Weights of a small transformer language model: vocabulary 16384.
Each number is 200 + 20 x the weight over its row's rms, rounded and kept within 0 to 999. Layers, rows and columns count from 0. The size before them is the row's rms in percent of the matrix's.

# layer 4 MLP gate, 4608x768, rms 0.089, rows 4594-4607, columns 128-255
133,209,224,204,201,236,177,214,164,179,197,220,187,188,199,173,199,221,194,237,207,202,210,185,263,188,190,181,232,165,167,198,170,187,214,196,225,206,164,196,196,178,205,202,215,188,177,213,208,226,209,213,177,197,220,205,220,216,193,188,201,186,238,218,176,190,217,192,204,196,172,254,197,212,200,215,201,216,179,185,193,205,197,219,194,199,265,169,201,196,196,213,174,184,234,236,213,201,203,186,201,190,175,202,150,201,214,202,212,198,190,158,195,228,181,180,228,172,212,201,204,231,233,213,182,202,202,173,171
079,215,205,215,188,208,200,189,213,173,185,220,225,214,185,189,190,193,211,212,184,203,200,216,190,164,225,207,225,189,206,206,186,214,216,203,206,216,209,208,196,166,197,195,212,199,190,185,176,219,220,200,170,215,205,210,202,228,201,195,205,178,187,203,206,213,244,156,178,222,177,206,174,191,194,208,234,204,222,187,221,197,197,213,189,184,193,210,251,220,184,195,210,197,218,226,225,221,215,216,177,211,208,200,164,172,204,227,215,207,184,170,232,163,217,161,154,224,195,196,232,166,191,243,202,210,199,178,175
054,236,197,200,213,228,200,203,213,196,196,226,186,205,177,187,192,235,212,214,192,199,205,191,183,207,189,228,163,206,185,207,205,178,213,172,209,191,201,165,202,194,194,170,210,182,179,194,207,216,193,175,228,213,224,237,169,215,189,192,203,216,213,203,218,214,190,201,192,185,217,193,160,173,184,220,171,190,189,210,191,207,194,184,210,194,194,198,208,216,222,174,191,211,181,190,183,222,155,221,183,145,200,167,211,245,217,182,213,167,198,175,193,165,167,182,201,192,203,182,171,215,182,194,195,164,165,187,214
151,224,227,199,232,192,206,200,177,182,180,201,164,208,204,187,208,208,181,228,171,210,197,197,205,196,228,233,211,203,220,179,180,230,189,210,216,214,202,196,234,184,207,191,194,196,242,207,166,213,203,164,226,205,191,219,176,206,186,190,185,182,213,205,232,185,212,237,214,212,218,214,211,230,180,187,204,212,215,191,201,193,208,171,179,176,205,192,202,208,186,205,190,243,182,202,193,216,188,179,202,224,190,238,171,224,212,176,206,189,220,218,183,168,207,226,214,201,182,172,181,168,210,238,150,223,216,168,207
103,192,206,193,187,185,174,217,202,203,233,201,202,214,219,203,219,218,191,195,185,188,204,176,186,199,195,197,224,187,208,215,220,179,207,175,223,199,217,164,196,187,179,193,204,201,212,234,169,176,218,196,217,169,227,154,246,219,243,186,164,172,202,178,178,181,175,202,213,213,211,219,202,193,164,209,198,198,221,200,185,221,184,180,178,229,209,197,203,207,162,179,223,217,221,202,157,200,170,219,177,144,182,198,243,150,197,204,191,241,201,234,190,181,211,216,208,182,172,212,218,209,183,176,193,208,198,221,181
068,201,233,198,171,207,190,228,218,189,213,194,202,229,180,229,202,177,201,197,202,230,196,202,213,247,194,192,217,163,178,203,194,174,198,220,197,176,241,213,218,223,220,211,215,192,189,177,247,189,210,188,190,203,196,204,199,186,197,178,189,193,166,220,213,209,211,213,203,170,225,169,183,190,234,220,192,206,200,175,172,225,175,219,217,195,197,227,192,196,209,191,193,170,232,189,205,206,180,194,215,196,195,210,209,247,181,217,205,193,197,211,190,207,195,197,191,200,214,182,201,198,166,189,196,209,210,212,167
116,202,226,175,193,226,185,224,220,191,181,192,212,211,220,208,184,149,161,210,200,199,214,243,179,183,197,195,206,199,187,174,214,206,227,234,219,202,190,183,189,199,194,188,198,208,182,193,215,189,226,196,165,174,210,215,236,190,252,201,219,211,220,189,197,203,206,200,188,218,210,157,183,192,198,229,162,192,187,207,174,194,157,216,216,226,165,196,196,182,186,220,154,212,208,196,208,149,180,217,201,164,196,206,212,243,228,192,150,195,216,202,197,183,204,216,165,185,222,215,179,210,208,204,186,183,206,202,189
097,202,171,207,211,233,190,167,221,217,233,220,207,231,200,182,182,186,194,207,170,215,188,190,188,222,174,217,235,212,221,183,200,214,207,209,218,186,182,186,222,201,148,177,209,186,199,265,168,209,197,221,213,169,224,242,207,224,178,211,205,188,221,217,192,217,219,188,236,207,216,241,233,180,192,190,207,227,202,190,216,214,184,202,199,194,215,193,203,196,218,197,210,199,181,218,227,228,176,243,218,203,172,208,217,203,181,186,184,208,203,183,162,188,210,185,214,223,217,192,208,231,188,185,227,200,207,210,227
115,223,186,220,206,192,196,190,178,190,220,194,214,216,208,198,236,193,201,206,222,185,184,172,214,198,194,213,169,216,235,219,193,227,176,186,207,225,198,237,153,203,214,197,185,207,216,195,244,193,158,184,185,188,191,236,174,200,183,191,207,173,206,156,193,198,213,215,234,200,197,176,203,171,168,207,203,208,202,200,220,228,217,189,167,153,198,201,164,215,194,203,224,202,230,218,233,163,205,215,189,187,226,205,240,172,215,192,217,165,229,202,199,226,219,189,182,227,220,185,241,204,208,198,183,182,214,234,233
120,210,174,196,168,232,179,189,182,203,202,205,181,196,196,203,202,204,203,181,197,230,167,187,154,173,236,180,198,211,160,188,196,183,204,206,193,196,200,218,181,220,207,193,189,183,202,189,161,201,211,192,164,226,203,188,193,238,223,184,200,173,185,218,170,239,206,148,209,203,195,193,230,190,175,192,162,195,178,219,204,222,182,181,173,219,176,190,216,211,231,227,181,201,207,172,204,224,189,213,167,178,165,206,191,196,208,199,237,192,209,197,221,227,210,172,224,185,176,231,199,169,180,148,219,216,212,211,211
067,182,175,191,195,182,178,198,187,196,178,190,218,216,199,158,215,220,195,162,169,196,209,197,221,209,190,185,226,221,235,179,219,179,208,217,199,193,241,201,215,230,215,162,234,186,215,216,198,165,204,216,180,221,212,182,194,224,200,197,205,188,165,216,217,216,180,188,214,204,195,214,149,145,194,210,194,154,219,183,207,187,210,214,222,189,207,188,198,240,194,186,175,177,243,206,213,219,199,187,220,221,175,189,229,193,198,215,203,238,217,188,222,136,166,181,207,188,202,227,218,160,197,211,207,218,185,207,173
133,214,204,204,200,223,194,230,188,202,189,210,220,203,202,184,242,212,192,147,230,210,218,182,215,197,220,214,158,203,143,210,192,207,216,205,196,170,209,171,222,200,212,206,228,204,205,198,206,206,203,208,173,184,205,236,242,199,206,179,179,202,206,240,219,153,171,176,232,222,163,187,174,204,187,132,218,219,214,204,176,206,187,189,193,208,203,166,196,199,179,187,207,205,193,185,194,209,195,185,195,234,210,218,244,193,197,201,213,173,206,223,179,188,177,210,228,184,209,226,219,161,177,196,175,198,192,175,207
119,212,215,188,189,208,184,217,158,199,200,228,192,191,163,203,204,237,119,189,197,192,169,190,225,187,175,193,181,186,226,196,207,246,201,215,197,172,195,210,203,183,197,215,183,172,165,166,243,184,162,175,177,200,197,225,199,212,200,198,199,178,229,186,184,178,185,246,220,185,150,197,206,198,193,216,180,209,167,190,197,175,182,185,235,166,213,201,186,184,196,165,189,246,180,197,176,214,201,218,207,198,198,203,206,171,209,171,192,197,193,173,195,192,205,216,197,175,183,176,236,198,206,163,219,214,231,202,197
116,243,209,176,185,163,183,199,152,182,216,188,177,207,213,210,202,182,205,212,204,189,192,203,234,134,212,238,202,194,209,193,252,213,232,194,216,204,165,187,191,187,181,152,180,226,214,178,173,202,178,165,184,219,205,195,212,201,198,188,209,181,267,227,185,174,204,219,167,166,224,191,185,207,190,213,227,213,174,187,174,233,203,226,222,218,209,208,193,235,216,174,234,213,187,178,226,177,225,207,173,194,198,176,193,184,164,226,190,218,187,197,211,192,180,210,214,203,219,209,205,213,150,219,207,213,209,195,188
# layer 4 MLP up, 4608x768, rms 0.092, rows 4594-4607, columns 128-255
126,186,203,194,192,186,181,188,163,153,227,195,204,196,215,204,189,195,205,203,206,235,180,216,174,206,207,169,210,191,210,235,178,189,184,213,208,200,203,208,231,223,204,201,204,169,218,221,204,162,219,194,224,214,181,179,181,204,214,162,214,200,196,221,195,239,174,202,216,175,239,212,183,187,184,185,163,219,179,184,195,188,206,175,186,192,218,213,215,189,226,213,183,187,176,217,230,193,212,168,199,167,199,206,193,181,219,229,214,182,236,222,204,186,165,174,195,194,173,213,182,217,252,219,212,191,204,195,170
087,201,193,192,196,216,211,200,223,219,213,202,230,201,205,200,245,199,183,178,189,202,201,191,178,202,206,196,216,191,207,192,169,197,207,219,196,236,190,174,185,220,208,208,221,202,205,231,214,200,197,189,185,165,162,175,189,222,209,187,199,210,188,192,208,191,172,218,220,178,234,201,217,192,200,239,189,186,171,212,206,188,216,220,192,201,212,185,235,189,205,174,214,204,183,200,206,172,187,174,210,195,223,170,231,189,198,154,174,216,194,193,212,209,215,205,197,163,186,204,192,217,202,196,189,197,212,196,217
052,197,208,213,183,222,174,195,184,199,195,211,186,210,234,200,210,169,224,197,214,216,197,215,192,191,190,185,205,168,204,189,171,242,167,220,201,236,171,241,236,186,154,201,200,193,209,179,213,200,206,188,213,171,199,176,203,199,220,183,186,227,227,183,211,219,233,223,209,215,195,177,234,190,236,182,198,206,210,166,187,202,201,223,170,219,182,200,211,178,176,246,180,199,228,214,216,205,225,174,217,254,184,225,220,177,210,217,229,216,197,195,187,216,219,226,173,185,182,225,206,210,202,211,203,186,227,231,198
148,187,194,192,194,192,208,207,225,197,192,204,185,206,194,198,191,205,198,194,221,169,218,212,178,202,207,239,226,194,220,185,172,209,206,234,199,215,237,204,187,198,253,215,236,181,201,211,190,185,202,226,197,212,195,224,229,198,182,182,247,237,222,188,212,250,193,185,192,183,185,179,253,207,190,207,198,174,200,229,168,234,184,228,159,215,210,191,214,211,178,227,213,198,178,197,189,193,186,203,200,229,175,214,212,189,234,193,196,217,190,239,179,189,193,199,183,185,199,229,190,203,174,170,187,220,202,164,196
105,206,183,208,217,252,171,196,198,188,180,234,184,207,202,220,195,199,191,234,162,230,194,203,233,173,232,227,200,191,204,188,204,208,230,222,172,185,168,231,223,189,234,203,195,170,177,181,212,226,189,195,182,231,175,246,204,219,198,203,218,153,178,207,205,231,194,212,176,195,156,185,187,209,233,210,222,235,181,219,199,203,189,204,191,195,150,200,229,193,178,215,154,210,181,210,203,206,210,162,185,198,210,164,208,199,198,200,199,213,228,194,188,234,227,157,201,202,175,168,205,206,212,198,217,194,228,204,221
068,183,248,221,169,193,170,198,210,198,173,188,203,207,187,162,202,195,221,198,221,230,222,188,207,203,187,205,220,151,215,182,210,177,226,224,189,214,215,165,181,206,226,224,200,195,171,187,229,178,232,235,185,188,195,200,221,195,234,129,199,195,207,198,222,217,216,208,196,179,247,197,207,187,199,190,183,216,200,159,182,218,189,196,216,195,180,228,183,186,192,219,200,196,245,176,193,198,206,242,202,175,207,179,230,229,181,201,205,198,181,242,192,213,180,187,206,199,212,176,228,189,163,183,206,200,186,191,195
120,188,155,178,205,199,178,212,209,185,230,171,167,215,171,173,152,247,223,199,195,219,178,174,176,175,188,205,227,254,197,221,214,203,186,194,209,207,218,219,233,193,179,214,212,201,217,213,196,178,165,196,227,225,220,208,162,199,182,186,219,175,156,232,193,192,180,176,201,198,163,222,193,193,196,186,228,247,193,208,218,191,204,159,189,195,206,198,201,214,200,184,198,219,171,216,199,215,212,192,202,190,176,186,173,192,203,198,179,165,190,216,215,177,193,161,180,243,190,204,194,196,215,214,187,188,193,178,173
099,211,226,220,198,215,204,224,171,215,199,192,188,190,201,193,186,216,225,190,198,161,167,187,209,176,241,181,201,164,196,192,194,215,216,183,182,215,224,186,189,212,216,235,218,197,197,169,203,201,206,178,181,198,204,178,171,153,220,176,205,203,179,191,222,225,206,225,196,158,170,169,221,199,197,217,184,194,174,218,208,201,187,192,209,211,194,236,199,183,166,204,199,175,169,209,200,207,213,226,213,228,205,176,207,205,202,248,209,222,179,215,221,248,198,217,180,191,210,218,221,176,213,195,204,197,167,192,148
117,159,195,182,215,199,187,221,201,185,194,211,203,178,178,179,211,192,214,195,208,195,164,206,212,209,220,238,218,199,199,185,219,198,199,187,205,198,161,174,191,190,250,209,191,202,184,223,149,195,227,213,227,192,193,178,210,227,183,280,233,233,206,222,189,221,158,196,151,211,225,179,192,172,207,225,197,212,176,194,200,207,195,228,202,223,198,225,198,212,222,210,242,221,216,197,182,185,198,203,227,188,217,211,208,196,204,198,234,181,155,196,193,192,201,202,167,202,193,197,207,205,178,209,220,208,175,205,199
117,189,162,188,184,213,229,225,191,201,173,186,178,207,235,217,177,204,185,195,219,203,222,205,208,176,229,201,203,229,184,238,182,176,200,195,213,198,174,200,192,220,210,187,208,229,196,185,202,229,179,220,167,244,225,198,212,193,199,224,203,198,180,182,202,184,214,235,177,209,171,197,198,212,157,202,225,203,201,187,183,188,170,199,206,193,219,197,193,180,198,146,206,252,203,214,210,204,195,186,220,217,229,202,182,217,194,168,189,217,209,192,222,159,195,205,164,244,201,225,210,197,189,164,192,180,210,215,185
067,138,205,195,195,164,214,207,187,225,213,209,194,205,188,205,186,181,189,186,207,208,175,192,217,218,198,195,202,160,199,232,193,213,188,163,205,163,174,163,220,177,174,262,185,229,190,177,206,233,196,175,244,183,197,238,189,212,169,206,177,186,210,183,176,175,195,203,218,225,239,205,246,213,217,190,216,219,187,195,222,232,163,159,238,208,196,231,179,223,206,197,207,236,237,189,190,230,184,158,184,189,185,220,206,212,194,227,174,216,198,206,177,242,208,205,202,232,207,185,175,209,163,210,177,199,226,174,192
125,212,236,239,213,214,165,225,209,201,202,210,254,176,183,207,215,228,211,235,200,186,201,207,214,201,167,202,196,170,200,218,222,197,199,164,198,196,221,200,217,225,147,207,258,196,235,193,187,207,202,246,226,200,191,215,215,216,220,237,225,212,170,227,219,228,200,183,241,206,195,188,211,232,180,185,207,199,217,206,197,216,201,180,181,158,215,191,166,166,218,218,247,170,205,190,206,227,215,225,198,210,228,235,174,202,214,214,201,203,190,204,212,200,144,210,225,211,224,229,198,181,189,186,179,184,175,223,183
119,201,185,200,203,206,163,179,193,198,183,199,187,163,171,196,195,205,181,185,182,203,200,205,220,241,193,164,221,162,221,205,213,205,202,239,180,164,196,219,224,169,192,172,190,192,184,170,249,195,177,202,185,195,192,204,210,228,208,244,184,192,221,204,197,230,156,209,169,193,185,192,200,179,181,211,158,177,207,199,178,169,186,187,230,214,196,202,209,140,198,206,172,234,228,211,191,202,199,202,193,195,160,205,188,197,209,180,188,169,199,182,225,231,209,196,176,164,197,148,197,190,210,189,201,232,202,176,192
110,190,177,204,173,223,205,201,265,253,190,176,180,203,205,190,199,207,191,223,212,196,207,174,204,219,183,206,187,182,201,172,186,229,196,192,195,171,217,177,233,191,174,220,222,185,186,213,190,230,199,198,200,154,164,222,179,225,179,160,172,207,193,171,199,223,211,222,255,219,179,198,191,209,178,200,189,197,197,190,219,182,196,196,188,158,213,230,202,171,189,231,173,193,210,240,186,180,200,198,189,205,212,212,220,198,233,157,209,198,228,220,176,221,183,208,170,215,198,188,223,221,238,180,202,212,223,223,181
# layer 4 MLP down (transposed), 4608x768, rms 0.0349, rows 4594-4607, columns 128-255
126,215,197,186,150,210,219,159,233,204,217,209,227,212,219,219,173,178,198,207,188,221,177,189,185,197,212,232,233,236,217,199,196,182,175,206,203,185,188,200,178,175,200,180,208,180,196,229,203,139,222,168,216,167,239,205,204,228,193,220,190,171,172,224,193,205,192,209,206,179,227,189,186,189,210,192,184,175,187,121,231,220,238,186,208,200,176,210,223,221,196,199,205,227,220,197,202,214,178,189,207,175,192,196,184,196,182,204,203,201,223,181,188,186,209,193,202,186,210,206,246,194,186,198,210,181,176,212,200
088,213,207,201,213,204,169,169,187,195,174,173,199,214,185,165,186,212,223,153,226,166,213,235,173,200,213,226,181,224,185,194,187,220,180,221,203,203,214,238,178,231,241,198,197,219,222,214,249,235,206,181,186,182,210,208,235,189,212,188,196,184,183,191,183,216,196,197,182,207,194,170,230,221,189,201,199,234,175,151,233,208,205,220,202,156,207,212,187,182,178,183,153,195,215,189,174,206,199,192,220,184,224,196,215,171,198,169,244,180,202,189,185,185,184,222,196,187,195,216,221,176,189,169,209,198,171,181,191
051,181,199,227,197,148,229,208,195,195,214,231,205,190,251,206,204,196,176,207,178,211,207,176,186,199,202,197,188,213,183,226,196,178,184,178,209,175,204,214,212,176,211,217,196,198,201,243,190,226,220,207,172,211,186,215,199,214,180,191,206,199,185,227,199,163,195,192,208,213,216,187,170,202,191,177,213,187,152,202,187,234,204,205,219,180,202,195,190,181,245,172,199,248,191,159,205,152,204,216,196,234,155,205,239,163,185,234,173,197,199,180,200,181,199,189,198,221,202,163,177,183,191,248,213,184,203,186,210
135,191,198,205,221,212,190,205,194,188,199,188,204,185,195,169,231,215,196,195,212,216,166,180,179,211,206,185,221,196,250,215,226,202,172,227,198,162,222,209,199,190,207,197,227,248,187,218,189,220,234,225,187,215,196,188,226,205,222,210,246,189,161,205,177,233,182,179,223,213,178,226,213,222,210,207,208,220,154,226,183,216,165,197,187,179,178,223,219,186,174,192,200,205,216,160,213,197,222,186,190,188,199,208,187,178,203,214,216,203,227,229,203,218,169,197,201,212,198,215,173,178,185,204,193,183,167,204,200
105,189,215,194,193,211,190,201,204,186,207,193,185,202,218,244,218,230,198,211,215,227,185,239,217,191,151,172,165,203,194,203,198,181,204,187,203,216,187,182,189,183,179,218,236,202,215,217,204,202,205,196,217,199,190,188,225,174,202,206,217,209,201,207,195,223,205,167,199,180,171,193,202,230,221,184,239,218,178,199,218,197,168,197,211,184,203,196,167,179,205,203,197,186,183,176,215,176,191,174,147,198,181,239,221,235,207,209,217,191,206,184,166,207,165,210,172,193,183,182,167,213,185,196,229,199,240,194,201
074,213,203,179,191,200,164,187,252,193,187,210,187,226,198,212,201,190,233,228,204,256,202,199,179,197,230,198,177,190,166,189,193,131,203,218,189,205,221,181,201,187,197,225,173,194,211,165,217,187,175,188,212,199,172,227,177,185,183,208,234,198,148,172,219,192,184,210,214,166,205,176,209,216,187,191,199,201,207,253,181,209,201,213,184,193,204,200,199,230,222,158,178,209,201,196,220,187,202,220,222,204,182,209,197,192,196,172,177,185,199,241,205,170,220,232,160,203,204,197,214,220,192,212,180,218,211,220,217
116,184,178,209,167,179,189,179,202,156,202,198,199,199,199,225,220,231,215,187,178,193,197,205,171,179,219,201,222,196,209,197,237,178,166,198,208,215,198,184,183,213,186,180,198,194,215,185,192,209,186,227,213,200,239,211,188,211,199,189,201,201,206,188,185,197,193,201,209,238,183,173,213,183,199,210,202,206,224,178,221,218,196,211,206,181,214,200,226,205,181,173,216,205,210,220,219,205,211,219,226,189,188,198,191,220,245,179,209,184,181,197,194,202,196,195,180,229,225,179,195,207,220,229,209,205,241,213,213
101,230,206,215,209,215,259,216,216,153,179,221,176,185,191,169,178,235,192,181,203,203,191,192,201,217,211,219,214,207,206,209,205,225,201,199,216,230,199,192,139,201,238,198,195,198,209,183,199,196,213,225,229,235,159,185,243,195,239,221,227,195,209,185,186,209,229,218,219,187,217,188,212,200,193,218,199,228,176,144,212,162,196,230,185,220,205,210,215,183,202,206,203,205,180,187,182,240,218,195,235,228,185,170,213,192,215,190,211,193,207,201,194,190,205,209,222,213,191,200,218,198,196,185,189,180,221,197,187
111,203,204,221,227,193,169,206,196,221,219,212,208,193,202,150,222,209,191,196,165,184,194,186,211,195,198,221,170,204,185,215,195,209,190,200,175,228,197,217,202,197,214,193,218,222,221,213,225,202,179,179,225,206,232,209,230,178,210,214,213,195,168,199,227,201,178,199,261,239,196,211,213,239,164,183,235,211,197,188,201,224,237,211,189,177,216,229,190,188,193,201,207,197,203,188,204,168,197,227,192,189,231,212,194,226,218,180,208,212,223,229,192,169,208,197,152,203,191,189,208,156,204,185,231,205,201,233,211
117,204,181,195,222,179,196,210,225,202,182,166,203,176,231,183,207,203,242,190,164,191,176,185,180,211,197,227,166,197,203,202,169,204,211,183,173,206,195,220,212,195,222,191,182,179,215,183,190,204,183,204,187,196,248,201,195,210,204,220,202,205,233,191,189,180,184,184,193,200,189,195,193,215,222,177,200,183,218,164,168,192,171,157,236,195,188,198,200,194,201,190,198,202,164,185,191,210,213,205,199,207,173,217,168,187,227,176,228,193,215,203,217,205,196,215,218,203,214,200,171,228,189,195,153,215,232,237,151
068,199,188,220,171,212,196,200,204,229,207,184,171,187,169,204,227,190,221,203,166,214,176,191,194,217,205,218,217,187,141,210,207,209,209,194,220,200,214,205,201,176,176,205,180,184,171,185,223,199,231,162,180,158,165,238,185,204,205,201,256,182,219,189,198,192,192,202,214,181,209,201,207,190,181,210,191,238,191,214,204,226,200,216,211,192,176,220,194,178,203,204,218,212,227,160,212,182,204,206,195,188,193,196,206,194,211,204,160,219,202,207,199,217,177,207,229,195,221,199,207,191,235,190,195,183,200,237,182
125,210,205,208,222,193,168,184,187,228,217,204,194,172,197,201,202,246,213,178,220,215,223,203,239,241,178,185,226,160,215,192,212,170,168,174,195,199,152,204,215,168,204,207,235,201,195,167,217,190,215,194,181,195,184,216,198,190,202,213,172,187,239,225,202,215,218,223,174,188,248,174,211,195,205,209,220,216,214,169,187,204,214,170,198,194,215,182,222,201,176,168,223,223,176,206,202,222,220,207,181,171,223,193,193,214,176,188,148,181,204,210,211,196,161,203,175,177,201,201,200,191,194,190,212,173,206,208,173
123,227,226,199,161,189,198,188,193,191,182,187,201,203,189,195,173,205,151,222,211,195,200,192,198,166,189,179,189,212,190,158,218,195,211,203,221,173,212,219,189,210,211,190,196,203,223,170,230,184,197,151,206,243,193,221,184,233,199,231,189,193,184,173,202,192,204,195,170,194,189,185,226,215,224,208,218,206,174,189,196,196,161,194,245,190,218,208,198,217,184,216,152,202,231,206,192,221,193,199,221,210,196,202,156,204,208,164,184,182,167,169,226,183,168,203,198,213,178,174,171,176,199,198,199,224,208,192,184
108,187,226,225,215,236,224,198,220,201,210,197,230,205,209,212,192,192,219,232,183,203,213,188,211,213,182,178,198,158,199,172,235,239,180,203,208,198,201,180,193,177,230,207,200,206,228,201,245,191,213,193,175,178,223,222,212,223,179,171,222,251,201,221,221,229,184,170,193,193,162,172,187,168,218,221,208,211,235,177,205,200,198,190,225,234,195,187,196,213,200,179,197,207,206,177,207,222,208,222,209,201,191,214,235,182,220,209,234,192,233,205,188,219,197,212,204,207,198,197,203,215,238,157,185,207,205,212,194